Weights of a small transformer language model.
Size: 8 layers, width 64, 3 heads of 32, MLP 192 SwiGLU, vocabulary 1024, 1.59M parameters.
Architecture: rotary positions, capped logits.
Training: a variant of Muon for these matrices, 120M tokens, 3650 steps.
Each number is 128 + 24 x the weight over its row's rms, rounded and kept within 0 to 255. Layers, rows and columns count from 0. Numbers have three digits each. The size before them is the row's rms in percent of the matrix's.

# q: layer 5 attention query, 96x64, rms 0.155, rows 0-63, columns 0-63
# k: layer 5 attention key, 96x64, rms 0.156, rows 0-63, columns 0-63
# v: layer 5 attention value, 96x64, rms 0.21, rows 0-35, columns 0-63
# o: layer 5 attention output (transposed), 96x64, rms 0.192, rows 0-35, columns 0-63
q0 072:118162167105151133095166104138098093165137117159112113103108145117099173110104082116133112174135159137140116144114129135107132098109117129106110131109170153154139168127115152151109159177131125
k0 071:114114126108129160183167130099129105149096130151144094103136135164159147105115189137150173140131159126100146141136152146114110142117106173139158142079139103087133114099149121125120146133107143
q1 071:144102095134103103130120153140120129071150156140098114112143127065123119157106136154126168143125134152122169143153125108181087143130132171140117127081130105077145110140148122099133141123120144
k1 074:138122152129138134138099141109149086156147136087111106153122145143104122132157103134095078112109159136142097165099095139120152138106111108119157107142133127097085125170137096125150089123193133
q2 084:124089122086137133159124107131090152197186154123109133124180147090102123150125151150126118142144168153121141123134138138134109115102138111153151160111143102117135153129120105116114127162151174
k2 100:129141081169123110123140137117133116047122105135135089148130105111116142124130114116123089080096098118150136105135120116096174155159140128116111091143101110149082129131129158148125126085138146
q3 081:155113119157124109130095160183123137114183161115098112139103136129099113143119146122125127091117136176161127113099130120161103115109134149132152149104093098096117118155166119102139074095140116
k3 077:165124056139171126116111121140138111111161120168117128116140163108128094088142100139150117144164096139147114118112144160160177112134166090133120142136132137117105109101125147136136129114070132
q4 090:124096098110156168139129106132087132191160119158127134128136150157118131141098129116116117172165132153128124145137140152149134093100132115137157184082160148122138176146127107119110121168141126
k4 093:123106129116117149138117138151120154148112128078113116107140158138109117098161134139161121161105133187170098108130154123166156136088169118115130144127086111130142092127137125063120104109163143
q5 102:169133121148132114099104160132153106077104146146091121170102111075130104116148094132159150073117132149137129112073128133134131124142127156111104111117110100129126092145157162137151109120100109
k5 122:118137126132103110127101125152111137190141143124128162059141162183128100142132146154125114143141128128149070152168131129160111117121138114137146173117153161083150131143120137145111156143133146
q6 102:143091129096101156165123111119106118153120160140138116110132142081087107140127103168100108091130174139161119131138156170137092114123135105144159154098167113109131156160139147126109087140105114
k6 090:182131139128164087117088167155127166119099152124143112145162174100108094110147142164165163108123147141168159121116137128134144138092142117134124137092133108101131132151128160110128083127139143
q7 102:166085091120108153111098150152122112089106152135113113112135145105121160092139177172110112086110119156142133150148136135133119130122118152139117097104121104121072116112120121107194120098135131
k7 109:134104135122109175163124162141102130172088131108157148129124154149116100102119137151135127158123118155125113144145174130167079126120133135117143177161107134082119139155150110147129128096186133
q8 134:161144151158146108131120163164137144103129131063133132134124100125152102106160123108130153132124111174129127128111120090130143152148121155099124089162090109121145108133173148091162129089173138
k8 127:143156139092132168126180162162114113131104103093126115169091106136139163145101122116083128102094123135136141171141120105118103150133094117130137085145110161128101156136124098161119098124154108
q9 113:116132115134117100151135138119115123111192139129135101108108156134131153085126142135118111111152121156143139118139158132096180150131155073125126117144100116118075135118108110133118077064152095
k9 137:165129111174132102111187145107143106089175127151110135137100113097136155116112121106106124099126116119158177113141121137141118173187103151131120085114123161129105134137131123146144094102127119
q10 111:128081112101128168093095129123111120123080161166138143119153115104108132147123146152082113102132123111088118163085133133143099113162090132163148179128122137103121140146129128105180125129107130
k10 134:134111155141153126072122130117126189140073141182147103086174112108126100135109154125099111109120143101129145131125113126140152126118109158163109109107107106098109150102127115135155100144102101
q11 109:131159129125138094118106168096138123145106134123106109115125115105155154083132150166166140083161094134091171117095104108118135145114148116084125138144098107137090083112113105138158114094142118
k11 122:123121105176118111142151123162145102113167121114126110129101087121131169080164112099144178134117152140153138095142088102162128109125124137085105132162101100159107114133151133156144116096152121
q12 105:109146122125131142093087190102148109070104146137091130146115094101120132106128120184128121126098130116153158105083113118135125127125091161137123084149116120123132109147161154144124143106158157
k12 126:157094164093151154107108146067136140114143114164077126141098146101132156156132108168150115146138161093099158142116150167137121140148108118125135094119109116123132122116079113127151130146090113
q13 104:154145180164145115098153132149083103126138120115154133117092143097134130111127101119118158093111141134182146131151111142150114125143119174084123136097077125134095102133154122097146095121114094
k13 122:120078097119130153140108130109105110109107095138126096108150136134152133144116150142130157096135127074114130142115118175166138166181104105112141103120154151131084108088119101121135108132074134
q14 106:177134143178126117125077121077120157101161139111156098133120193122123099122118107143110120144106104123142075096092119106119166117156141147126120126135129127152153089160126117132126156119133124
k14 110:096114101107134131160163112100120154099079185141161104105078119144132138127099127143117100079135134124127099126139135092140113125120115133143126118157161123176101128110124161105134171169115130
q15 102:126146122114111119172154086160113134142191126100082133124114145106119122175132128115106141148154125146169145126125147151107087137100118132148131164134145087126167149141173120094113131120166157
k15 109:158120136176103132112144090154098145146130106105106158112170122179131157155153123106093184108170106170127090136137124115152149145135114138092100123143152125144144136096151127103127154147138131
q16 112:154154101126123119155115155129109135149097091088132090113176130121107120112168105101160119124146108166121133170154112123101161139100149111110147133081149102099099105155154139144157105141109092
k16 111:130141155102112150115093116112129138156102147156110151091138112135150155092094088164111142134173127084097151137107107130107131101118126117115107115065176140157119112098132136112138175110116134
q17 105:102140153115120146136182137086141127148156093118164113182122086143172105127112101120124131173178113123098151137104143160123105105162082119103123134138105111137144144133128126117159127147149099
k17 102:146102150172129130161142162123126110127114159122167063124124119128134093100124149103096134147134168169134153099118102127156134125123075110139092137138137158161162121126110115147085154127100151
q18 120:090153135156157090085095117118117127124156152127135159128103122176116123137138093103100123112099139102151141134177121114147129115151140126158124152112137176099156146123137161134075095161111157
k18 128:141158138139112127155116142146148136099166172062138173130135119145113076089127153117161113148136123156085114129128113120109171151111123117152140134132073132110119130096157118131117109101161151
q19 106:173133126142153112129149153137148125098109168116093105128127158030102134122112135091096153089114096143148092116105144108131126134140149119136128133088143138113083143137143153132146140130136140
k19 109:161121169126179104150118194126134106085108139182105094127158142081132139133131104146124125098118087121110107122105142117100106104124165099123140125094168136130144139113101142134121154129110129
q20 096:152116141099084104114112138134130162063127153140129101103112149121116136137093094184101149080122120088108139110140136115106111155090121114132176099156102126135138099101101129138122104130112147
k20 138:097127126105132144096119106145133133145096122171144102112134129151168149147139156161114095106172130088109096181092130128118162122093129123160152117132163159146166162091119117112131150150109107
q21 108:107164116117135148155147118131131097176135114122155130157120140169150125106135156138170138177147146143096130151115169128099135098137102139164089171137123168094128160111126124155119099103157094
k21 105:124120159112153132142164145107072116157183129155127156170125084135123151163124174083090122154124123113115157150132146123135150149107112124121081127137070115147149139147102120126136119124131112
q22 087:132127175092116127135112165116118157114135129114104122133139130121156114145148124082162083147090112132111081099120138145116144122104128118150178145128076119163113126121125187094111111089156117
k22 107:155097148077140104118113151133106112135117112120096141162122140134103161118132118111102102116072140128141124083109100127126156129095146114104182086154078097142134129109112118152140127110163165
q23 122:119111097106106131145151119172102098145103132120070172153156085142105125127148121115148136156132101174070140125124123144121111130086126160121128128110133128128178141090108142147109144134174120
k23 099:146137088136137102146171095162146145112114144132118093116128147080094123141101121107151117157139108153142135098086117144153168089129115136114114159095172142134117150119122124168116187125155108
q24 092:144099128123125127129125080124118168103200149146148159124116118113098110137103146131089135155099126117209088107140119117139134139146120084092131131137115148096132167141112118107148116123118128
k24 113:146155141138146147144116131122129119112152126121145160150104120145150081098159140119106151124084120171150134072099103130132152131155119079137105128130117118157160109163128140108173089102183120
q25 106:155109178102097111149144164100120130116159141143106081153119097106103151144117152213101112103099138145117120133161136141135119147126137136154108142136152140107119121158099107123122102144118172
k25 120:151096096170130152133095162148127127150145137117111078138141104103141126101164125140157111107104117119146138098164121150148130132146104168150124076128152106106155107092118079130174110154133147
q26 127:170123120134142149104099104132169130086112136152089127135114153136163106121114139145123123107141110102107110118070153140125161162114131146140096127115175170159140136111114119104088155179102150
k26 093:151100099147095111152086158130160124077099151125124105086105119138116123149101149160138072124161081168107153122121100156096161139120105107126102141142119110108145137142128106116091121138131121
q27 124:165148142126134102141081128155123176130175152099066120128143102099112103119128112085110141114110127155133123089091106116128128128132152114151086129138074088124126132114168113137130096141135130
k27 087:119129083111145113125121126100138104145132127154113153132120113093111114182115180152101089099102107125125116117106117122064056104118164133154134114148143162131116110156114134135132126123124167
q28 107:132121132128136135162156140149137102136104159111137105163170074143098098100143156135138145110093090161108110104128136113102137148136114173134128114170112108132116110064091117113125094121161146
k28 097:125090126102113166106143140127124096125136150178142174119124159138142118119101149176122118093120102121131122108128139122150107095171138116097124079128158169189167120148107146117126165119125124
q29 105:101146153121187125125112148162102112138155129099123136135108128153139169104186114131145142113147159146076146170091143128101149089119093129166149137111112154122146141114150118123097117147109099
k29 107:103087099166138135138109098159152077088125111107115135131100187136144130120133110127131127130119157149093109109135120121165129112132121115114129136106146124162162108085123100108153075176099148
q30 102:172073121140110132103135149116144139073112144119098095132104156106113148159126123197134121138119122171115129152120129146159148124121129154105144120129164121178105093157122138107175121143133140
k30 105:180148111120132146102136094089115114107112146145098111119110157092114110139164121143104100107144126142141120149112141132149103093103162080122115147163186152131113106135112139145160144116073104
q31 107:125174171153138116101175129121141157124135101123157100138093127163099177118149138084088132115117133137165167162149135099129086106114125141146155131125109131102137098150119140078126137122149114
k31 106:149131092096105129147117122130204130134127174141168100110119149104161132119094146110120144093113127118155076127091116099089133113160144091150169120123156105144146143123140157142111145123134140
v0 099:095151156092120162130131131104089130121079111157134122135146121093115127109110099139157160123100132110135114148135086125109060119107112134120136137145055130136089128158105138117107135133135171
o0 084:149095137139094119134101171171134131135154158084082119140131160123149118135137139161112092112122136169100121109120151196146125138147110114135167112108161144122117162134147149101086119102141134
v1 089:123124162107134156107131154103129147124182137099117073116128135132103128145104157146123159164094125130177134113096116145126119134142102126188186107140117157162122119133126100123109125130118181
o1 088:142093114123112130169101099135144130148048138116123173136129162123158091153143124138171096125162131115104160163134146157114148133101161122108112163105119109134126122119125146148169124147131090
v2 099:142113084131102101113147128128145091170133122124120155134101109079106178143114119163120138089123149121119124098129119150138129107137125128101142147080101096096069143125138121082140144117173154
o2 102:109135128140148139153098106092104107175179115148179160107111146173138094151122117128122109135126151117152090144162155136130128111135135106153138132113139157126153199153123128134101134145098160
v3 090:099113110161136100107153143111129115116148125122138189126111121166112150173177116108118140158140147138114171147156143121168113126120131113115137148152186129131128135123148162151155180164112157
o3 089:099111167154143132150129092123139122127070144139156104092137104172089152156113132127104143152100124096167151119157121081138187127135110158119112083125127118110156098130131116136124121134101147
v4 091:066142144128150080130130121148127120117180120105122133124098138129109142138120163138094111123143154172185112092137143143144133137126099146139119126095125144124137140196157178126150160136142122
o4 087:125124108145082119141145087125123139169098121145185152123129160141121136132128122137104123125140129047141112143181111094123118123109148108117144158174156111108162120129126091123127149098127161
v5 085:133121151097086086154103121147137167110138171123111134147129174140132135172150113163134138143114143136093095114115151126085108135125123151182128128163138110138164105137124126086114083109163110
o5 089:099110095120136142151145148128117093147108115139159123125155115082151144092102175156123120161148116139085153132108139124152144115121100111138123169118102110082099121162123121147177164117138078
v6 096:118117109115137093134138128117144093149125129149115187157099128106150109112166117135171116153112125147162102123085143106139150092137111117152104170140119151071162166133149169119121087127139127
o6 096:127133140167108131174178115113121107129160118118148122097127133121115142118123161109088154067139126134146114122149134098145129183155099109091133119092166112142113122180141122133121138128185115
v7 088:115111132141133131118159115147103127149100105104122189122121172165108183165149119120109111173162162174161146112147125127167107096120131122111143102127114104129143151131139159087146099134131117
o7 091:118131129166110098144110094134105110130130138158187131107097062148142142138117129164103120098116152117118147094167120064155129152111106106103131132134141109096115121138139092149149119104097135
v8 104:127170095136082146143106116102123143143116125122113144148156117127100141099138159137143099161130077159130134135160126118121154127112171119145110123115157131071152145106119071187132096121132156
o8 092:153176166152142100125114158135116097100131124085144099138127163124132123120133108098133139119090152111169120132074127089128131114142162156132133133126086104185098099123139122104154117119114086
v9 085:153147130121152147125186135090128140127136117127122106172151093126128112127107164144114152091141081089096106137090075119123107169121103175123139114162100137120153145118120138160121112147142101
o9 088:127138135108152171105104109144136161182118112115069123122140147114170136108120104146135113138165129159111161152105144150117121102144104105113154106125146141166120096123158141124133097076180121
v10 102:075124168083151123099139170147082114122162120139141164135127100099105136094110147119120119142134165142115112150128107120138144111126151121139131159086099134131104137070143126157139149112072122
o10 098:167121114193106171128109089152158117121157124133081112098141128152130146144107115114108140092147108148170120107155122183141121152099169171144123115127149138136145102132125098109120146145118145
v11 087:132136109132126135170152102155112142136115117088158116123117112105116131140125090113140132108163076092117147128088101140138124145164104167147124118083178130128126110107165148146150106181121083
o11 084:122132127094170136123152133109150141142125158166104144139134122179159140084119117110095119140116130110111124124111144122139091139120110125118107115161113129221115129098088109114148175122138094
v12 104:135110100186096139166149110149143111125138113160112142123184157111116109138158142103131133187115126130131144114155139145140135156142147116124124104158156148075135138157117134129127175077148098
o12 101:124152137153129078104123124075131159098088136104124123151116128122111122126133142119148100147091125120182140122138107099134139143119093094124150139104123123064148097186130123113087132102147099
v13 091:117122091160130125120167140124148114150100099135111127112115132085097137129120102139162154112142129139051124109155139173122075135163092150088121113118094119102120113139100138133144144123135173
o13 086:108115161111133140086125113176114109154130104131090124107115184169149100151132140115107101168134125157120114146147151145128122120167124112130175156134138173120153166142131115100082146163131116
v14 085:120137096123143116143115140103086135134167155154090135117153118148141168114106139096089107116149093119114146111120184112118137136137125140167125128127116099108155157074116109160095095128137187
o14 076:135153122158143201122101136109136165119109125119187092125072145116099135142096121129153127140136150135122122120090157130124114114145144165131135120148151109176088091148133154101128125134155104
v15 083:110137113141102149150172075102125111150097121142120100125103127136161119071116156126121138140138131096100104152129127116144134177145129174153104155078139152124115162135141136132145127063127109
o15 077:147128135146150110133141118131093149118209118102108133157136135136117146134118081123110116152098068148136124137123113117105126106106140112098134115142127169148148103152151109136091129124205131
v16 091:110126102141096111151115084095094148128137090168123108091112155135119146122179129145122110161131149109124110137153146123149133132109130082076143099140132136077123111117132146135127194139093115
o16 093:142170170109136135105137161124120107120115137101153128145144110174096102145130161075126086108092136117148156127155109081143100112125144167121135123141093125072140128141149152104109108100149143
v17 087:164143123105101085084094139141106126105111173126089116172123152101150138122139135143117108123161154108089085119116093121134143130100102116127095141081160162160137144169139116130135159120117134
o17 086:093133127136117151129156101150149141149175093125150122117132133113141079117072145116128113157121136104176154110116141178145115075169158129126109089140106132115162133128089140151099137149122132
v18 091:156128119147162132124136145130147128095126161126092110124150114143133119149104157104106163172148167147153137176153116170116135124162113133080112088131158136131126114141107093115146197144104134
o18 088:107117122127109088096138114115182138125087114116077119092107118134140088158125133100180092128097107072117166117146114124153159108106137141132117157126117150147164139092119138128099117127108122
v19 099:163136139118115158140092139098142156148092096143131103125149131120125122124174089127165139154159172115147080112131128133139148134102103132094178113153117087099095100150110103129099157121126098
o19 104:125146163121115087108147152122119119129161149114090105143128092111122108124122152142139095121121135185145110144149137140097133121135107140139152162116074113093111144132140174112174070082138140
v20 087:157146101148121187138101122146110121081138106158124177122123089134141132127111144144151084159122135142142136118114140153180155192122132141130148104132145135109133143132148112160159101097095107
o20 082:148148143170145103060113121102131209139157136076117110130172147118143103142143125100103139146118142133172122133153121125132112098116139126119119118104113114102104114114116148107147154125164155
v21 087:119148137088103097134138137137157146116149108185127133143104118109141116126100147132095107154124121094113080123172077115160136163173103095144094156122123148132142113099102112140149126131093092
o21 084:135132114167152148102137100124135086142122118077083144105131122087133125157115124093105144117123128109147164110097151137149109130090126152093166069136124126138168156146130177118112137154153112
v22 092:124146121105137151138144117124143123129131116110165112168137134128103118172103124117127119078107133122093116111090164123120164125163133134131116097185094073128109133095150130149127050128132136
o22 089:119102113112117151115080179146107116165116120163124079101130134107146149093162109138133140131189129181092128150135123140114112097135134141112133148120098082130115163142115116110120155135146090
v23 090:107118104128133112094150076139149114169131127119089168160130148112137148127136066119111104100132087128107129113072125124124092117150115138103108131115143171112125126130112112114167157167148091
o23 086:093158111111141155145149085115106129144136137156131123142118156185173129149072136096098137108137137076110137120109128096121087137170090119123115100139129140143151163134105122124084148129116108
v24 088:145105182104140172134108160182150146139118127100122122182135152088145088091123147107130096136138141125134136150119090136117130133120136079162152084123116152147147106144119089133133119156125146
o24 088:116146115135077113136142162140142137131105146152079151122119128095172073134131144108159120115149114107127141104118129168137090170128126098111114123131100131149090119141120125181147141159079094
v25 098:139160204138144167125108094071115137138161112092120115138131146143131118184138144100154118131112122126182136136150152121113115143166134110119140156110143116098180146118145132142115110146120140
o25 092:149090104112088153163113125099090134117084140125145123121114159140110097101152133095115126084127099155106123102095114078140140136131136136111176131157086118154094088119113128125139112094101118
v26 095:123127095079163103168134086118171147171165120175113139120129120113110146098113110090152119133125112134093123145113104106083084124115133145128129164097124095153113127109148140141165132161134126
o26 091:131145122145115187114147102104132086115128175119139135148102124136135144125124114127108131162165120100093103113123125151154145149139059167114093118125111162188120148131149126139172149125142109
v27 074:156142150057066127137122159135127135142130125106133122154135114131158106111116108126174105126078141145088127167114124118146130139108089096124137156141148194142114110148134132137126155117111098
o27 076:126097119135141095141176150150131122150162152155085162121148128095180097138110148121104167166150097128145117110093130163121145120144133128123084098119126096085144141153139135124142131102170148
v28 084:146100127131133159171126117147165114150113105144074105122166109139110135145143114187153121141158118135094138125140142155142087155086137164125144120095135159094120159124079142100139150116150141
o28 090:122160132116123118106114086107130173104168120108118162135136150139147076165127164123119099179107146127119127158119117151124131129168084107104143167145102144120112135164148138117159166098094136
v29 095:095136147168053152124120120120145130117092131105113120120123159129138107160123165147108161131109139113142126140162131069124088130084114162129104122100104171125134148142154134142120147092163116
o29 083:125123154110158106178095136120139114141177136123119128126127163110138141102135159140143113162119129109113157129126097117124186102098148070111175115183148099094137105122140114122114137086130120
v30 081:120182132097101141093083153136118117136139112138179158100162135156135130072133141110127144160131142153134147135135126114144121129127141124155081148115117164124145138113138070143129071147118162
o30 086:155112132193137107139122179141112088076123159120106107138099137104126151132114124121117152105121115151133095104116142082123144124126175119113112091148175104165147112115138114125171142127124156
v31 098:203153127102113167140120136110168174106141137126068076133099157127148111114143135101155141123126137137116139138119112152086137125103155123114149127124133134143136113090123137126160184108146115
o31 098:114115117109122149110146100155117128147126139132101143152149091105152061115152118097178126166182121116081122151111113140126153134142148110122099133124089150133114117121123150141119081112076104
q32 117:092182156142138120100122122133116143158136107152171111126148107132169147090171082088129143137148103138124152122144086109130168129091159102107124120135111160153117125136125125158099120091147099
k32 113:134069120072100168131109151125121126125092165141097143117127154121091109155124162169093088105112153140131103137115150133149111125158113141149154127107160132099116151135111141092170132152113151
q33 163:096178149149138124124131112126125138150134090103163116148144105124176150091187082096135159145147100134121166116142097112142165137112140095122117101134122150151105121125136118156093111092152109
k33 182:112189134151146095136128111130136118129174103107146126122107092157174158107148102096167155146138105137108154120148109115111147134092135109098114120146090140154129107114134098166086117099160109
q34 098:152093117106135164123156122148106117155178178171133094141131141084097139110097129118078107116120153125150124151138152149128135119116139121125146171100102148130126141174082155124129100156125102
k34 087:087158125115139110152128152172159087113180149105102133141129081169164146120169096151169129104122122130109122112148113172118150133146104157147102126137080139137132130108141122138098111134145104
q35 113:155093142115111157110115135109110139155101146147099142115100161118099098148072173147115085135105127123134100136103171110128088109152122141135178155112161134120129137140136121104161150170116158
k35 128:139075136111110168108130134126113148145087129176122128116157158110088102137112149148069111115112154111139099149123153130136106126165132136150164147102155130100135147148107149091167157153094130
q36 061:140105105130158155124159076098150092115152129170117132145098147136120117164118125129103121076125139096139125130088144141139114100121099139113176167111169151129131129158092147110119163174121131
k36 050:108115083087115119108127124113109131151154150103108117136107110125113123166113156114164105121151159170110107130155140188126090082154121136113096145129130110117074103114124121092149102127119172
q37 125:165084118119119164129099130102121125149106147137105145123105171126101116142087157135097073106091145110142106149107163149138101117146129150123167149111172126119132131142126129117173162166102159
k37 146:141084109127131159111096132119105149142084135169121131124144167084085096132109158136100103092116136118128102140099154123133096106152111145152161147115165108101127142160120148101178145146100140
q38 074:107141094126119089088136115127130126092097131151157094112127097134166128127164111132188137087155120157081140089119140074110131120132124112125140167124111143134107093111135155112106147145155102
k38 074:137144110136179129116115096114149132165152105150092113131100114135142151139144139101190149142115093136136127149133123105163105136138168152122129143136113117103068109091160066154134120108131109
q39 107:119143116166155098148148122141155113111172117108151108133150095131180145130166086096125176123169119147103166101148099130122146154100127126104110117134086123143126117135122144139108097081154107
k39 128:112144145128138102130178103163142096115159100135140124135111099140175169094146090111147166150135103129126153109124084097118148143088127119108138118143101132164136132091147111166097120103157096
q40 076:140091130134121145138141125095130147129089088127103153096156152141082132163114165137124132147154166140135134135147143155111061129141104135114175144112168101104143112140103128094149152144133173
k40 068:099111127127111102123117140121107200154105156091171132135150166114071089161092153110103110128130122148127122132143159139136125122141128085121113153116148153135123115170119146076139133119141157
q41 118:107170162161124101156143136146147127109124094107113149128143107148147101148151127112151174142161117149128152084145089109103118161120106115116090098157098119126124141117156137153079086085143119
k41 129:114178147145119100155135126140132090105181114106121132144104082170169150128124097141137153158134118142118150113169092115116141152099126124120103108148085133142150136099136097156078114101147133
q42 121:102161113165150118162130118113139116126169131099132114151128089138165161127189096119154139127155119163110162117139120166139143124096126105089118138148120100147117122124129111134093098075175120
k42 103:096155131124129135165133110139103090162163114078137135137091107131174155097148135116161136143143098173117161119138135112110133109096108091086121125146120134141125114128139122159094114089185131
q43 090:135060092116114159154154112124131107121160159162121129152102135126095139142099175153123122143128132147139099134112207155120127135128109145147151136112132123128147139174085109101144123151152135
k43 115:135078118089120168118132139123105152169110132145131119127131156137097117155104158143083084099127135139140107161099153131156098131152108143127178121107166121121124145143120116068138139167105152
q44 081:137103094206129130139105149152108127157152097123113146131148144104068139132136101090118135151108149148126150115140127109148111109169149185112133110102080103117131102132146138122156122140130155
k44 084:149159124172097081155094120120116133117104186155130111118111161114196105112092107120112143118113139128143114115129139090113136163120140125138122119127080135156169109123122092108120160153113138
q45 094:120117083136106150119149087112130128120103136170080128163102111143145133155155103111135134123090130159164133147117186146163150144116123106081107125121159143137147144132098133177102117127140169
k45 083:150143118128126130133133130139144103160130090131110139175098094105149126099178175142167115085178104106120128123094147134161111151103099165136108139133136157105099140122134089150105128167149138
q46 071:163112139133135110130145085114148103164156113129117103103118201117154145168101093125141153119114157130192168110121139133154130151122138137089160110097146138113144115171110126123100121144128125
k46 084:163167117141134098084139121120139114090109125158123135205074106112125129171150119100125104113130131102108088135128139092139102093136162126143119152124143153132140112158114109127115099142115167
q47 058:090145091150149082120125137119123163089113124157134122098110134155142126121135132111104140085148139157137142144112111113104160096120156175128137116120154150129092101169191162137140177137136126
k47 079:155092125120111097086108142136115141117151115110164097140138092144131148100177137175092128141121097088147117165076093120123096156126084108129106121135125123114150159141149101140095112145128142
q48 074:097100073102098120142129112136123117131130144143132134179171114110057152121085092176140156146162133136118140132121103131141152102141149124103111132110145066127123103122127161132132117120139141
k48 074:111159141135157098137130172074098166146153140163095116111111114110133098114152112109138097137105127127135135135156156089156089119130130134121127092088094170138148094150118113123117144153153174
q49 070:158114066147128108172180135117088136134194117120127090138150106094086163162115124121150113146128132145137105113126130119140136147143129106164140136113106098140088121116154084111144125138129142
k49 074:086149136150129139167115108106141114097122114118157140119077109135137119134109119088073135095153104111135123127102220091120112117129129106143149119115134100139144129137134134124101163165118103
q50 086:145083121117119117096164148151086119120136160160085114144103075154095126144109111181146126156134098148123142158158115140117103134092127086120130115166109111090148110116121102123125097136140150
k50 083:118134120133132179137149121151133135140107126140120175106167145119148135116115130125112146133139117118087115130099166114162187155184083106115126102116156169138080161154118109138146171132124122
q51 083:129113139165092175141145100131156149143146066115130166128129146136127123153113133076142096128114123138158150127117154168120102139146129102104165090179121135192134160138131142139141116131127124
k51 068:106157090173157082183104141128107138178126115137152107170119150131128122114127106109153134154159151152135128122111130171146148135129111138114142140139150087139106144098107178123126163134085112
q52 080:170137173117096109113139127123145113135136112127138144159109112130093093081145157140111104120108116126124125151138114108149123173111176105137107130121128127061116141131154110128119054173138136
k52 082:121149134132144136131137084103123139095096088105178129144109114102134162151105130120109181106109139113160124107072151141089094136168120153108130119115130149157146149172138107109138164129140099
q53 063:161109102160103130136079148142135114093129130123175120123146157128131133117144175124124110156142137134112107152157140140101187147157146118104112108087124141094134106128117155092150138080132073
k53 078:118123155127150117105161122131168126134099094096190120108132123135108142140160143131126147080127137139116129167063113105134107101095130171148160094136115121121137148118182113129132138129134083
q54 075:105092172091135162104115082161119161124090115115129138142160112140119119105140116138112101160117149174145143148139093135133088134161151103123116154142078128135102157117123094123130084128091118
k54 069:124141131180122099108139134122125150070106124109128137135102147133130108133107158165146159128111110085110118074131122119102172127136120140143112145126160103115153179140146158162111144168169164
q55 078:151129167164141160124059124147122106145096124106091156119117148145141128114136127112109138116141143098139152098116105137128150155128110141140097078111138150110192151138139147123075085134125146
k55 067:155144146165161090115156129139136102082097098132107088103151148118127116144116119088121094125081156159103088114111109149110116145098131189129116117120139128137123112102142148108163151098141148
q56 081:079093167135153139159160137155144134146149138159150151073116138154157141107132148139127129146126135114143109117174178143127154154154139130099131142118132152146186128115123118141145184116139094
k56 091:144133143080137148057141157156132075129113140170140141148123143154117146135113138141154151159121115131144130119092120094147145079130162159111146125157096132124147159110141083143155121155126151
q57 070:123131168110112084125131130147145166120146081132123119118113093092114101154102167088139097101090100151112127101147095113105105161142140085162144148140102118137095099115142167141115116137136098
k57 064:131166105138124138168099165120125154116160108088104139122167148152120143172102105117127166163194106124117115140152123124103141127132146123111120139086121129123127144148181108137153090167109138
q58 070:114121101176161135153153171103064114147156140114093148092139112157111160158130123157152128178160146139111124125106147150140144073145106120112118148114118120141130120105115117115125168105116152
k58 072:107117163110108158114164134118170106115116156163096124109131165110107136065151097144094125109093141125125107137133123113150165152090142132149170126152120110157148177098154144123124133113162122
q59 066:129131104127134134139157122113123092127106189151089129135086089149142146091142131167131133109118112101126102121072161107133147098092091136130110124098144145099127132125124096145106160105125181
k59 063:171088146116116126124100145118121104160116118143106109129117116158167138096147143162098091089148116145148175129164094115128115178141123160113133114159170107159111149139131103088130128120152158
q60 075:105094130131169131168136119134115156150147127110092122098143152123124183144129103185118127134148148112066157135123111200092127135129098098118128135148152104143128135115125119123153148142163119
k60 075:099110163131100156117146138163114110135095091117151124115139111157089140154110105084168119164115098136151097132198156139150136147133094151104115141110160139111124128160123122134161152154155139
q61 084:145125169167114115087125160111115140132170108183082143112122122127131128130113145151126112141096119159128136091133145099094125111102140095130089132168137146173152135148123120115112104189148146
k61 082:139132104126144136132154163153154158116178134158111118137126119129106165094117120112123147145115109143148079154098118157124152180154103122142177098120154149110108129143085087124084150096123125
q62 072:138147115109134115150112136158098093121172103120125114152128113132152146137096186100104145120092123082145151132143118091134145148139120146189170110118099129075118130127113096125112116105083115
k62 065:160114178110125148149147147100176098062136180131127138171113117112126140162116088141120078099129113113123136099153125154132142127126108152150132120177102113127098112110153126108104124122140121
q63 073:113145128112122128139136105163165128129105157125198129099117170102107109118118131149073145102140116104150117134137110110112169134086153109097101131118171119160120152090109147167104143112104137
k63 079:087118090119144139126098088115077103119135145196085176148106111139137130109116114130166136121149149120132140141142132111126133087150138140119121138177133130142161125115094094124145076128112150
v32 127:158086118146157125140111126145136152098158121106109131131090123140112125150142171127132139112129079078112141066133124092104129099123139108131146114122169133087109150151086149127135108133134187
o32 124:124148101217087096135128145111120115166162127158086109114144097123139143153094176145104106117142104169116113124146129109139161155111116120119129128104149148119155121100139102151114120120114147
v33 144:178075101137140118112163146132148139146143126130099173119092143121146155113134125135123160092110129129126108099120103141099122175108152154180131132173152093147142120154098165132144119095108107
o33 145:126100076124119109171160141124125127120147157178095083127136121134137160144133148122132120084128116127110136130162135180134117141131132081098146135158159097144099084099118090108136152100121149
v34 130:116122113117101160136141147161147100144126102149128086129120072109153166172127164128119102109077128128143143125108126136139123168121107174095105136127142171108132119151137073152158123129089120
o34 140:119133123057100145140174150098121127134084140148152138148149090156075137116116134146150138128154153109123122141152098143134122139109096118156111132102100133092139133136082122185130103137096139
v35 139:105135131130148117085136157111133136088140124140137165169097152142128134117159162158107130105135180094071129114151146117121152119110130122116170124130105154147187191132151127148138126138125124
o35 140:128153133095130078124119125105129139101172146171118130100123142131155136130127126166128124051126121113080111131120103097109092124108101114128110171099159133124138131124152166122079161139135145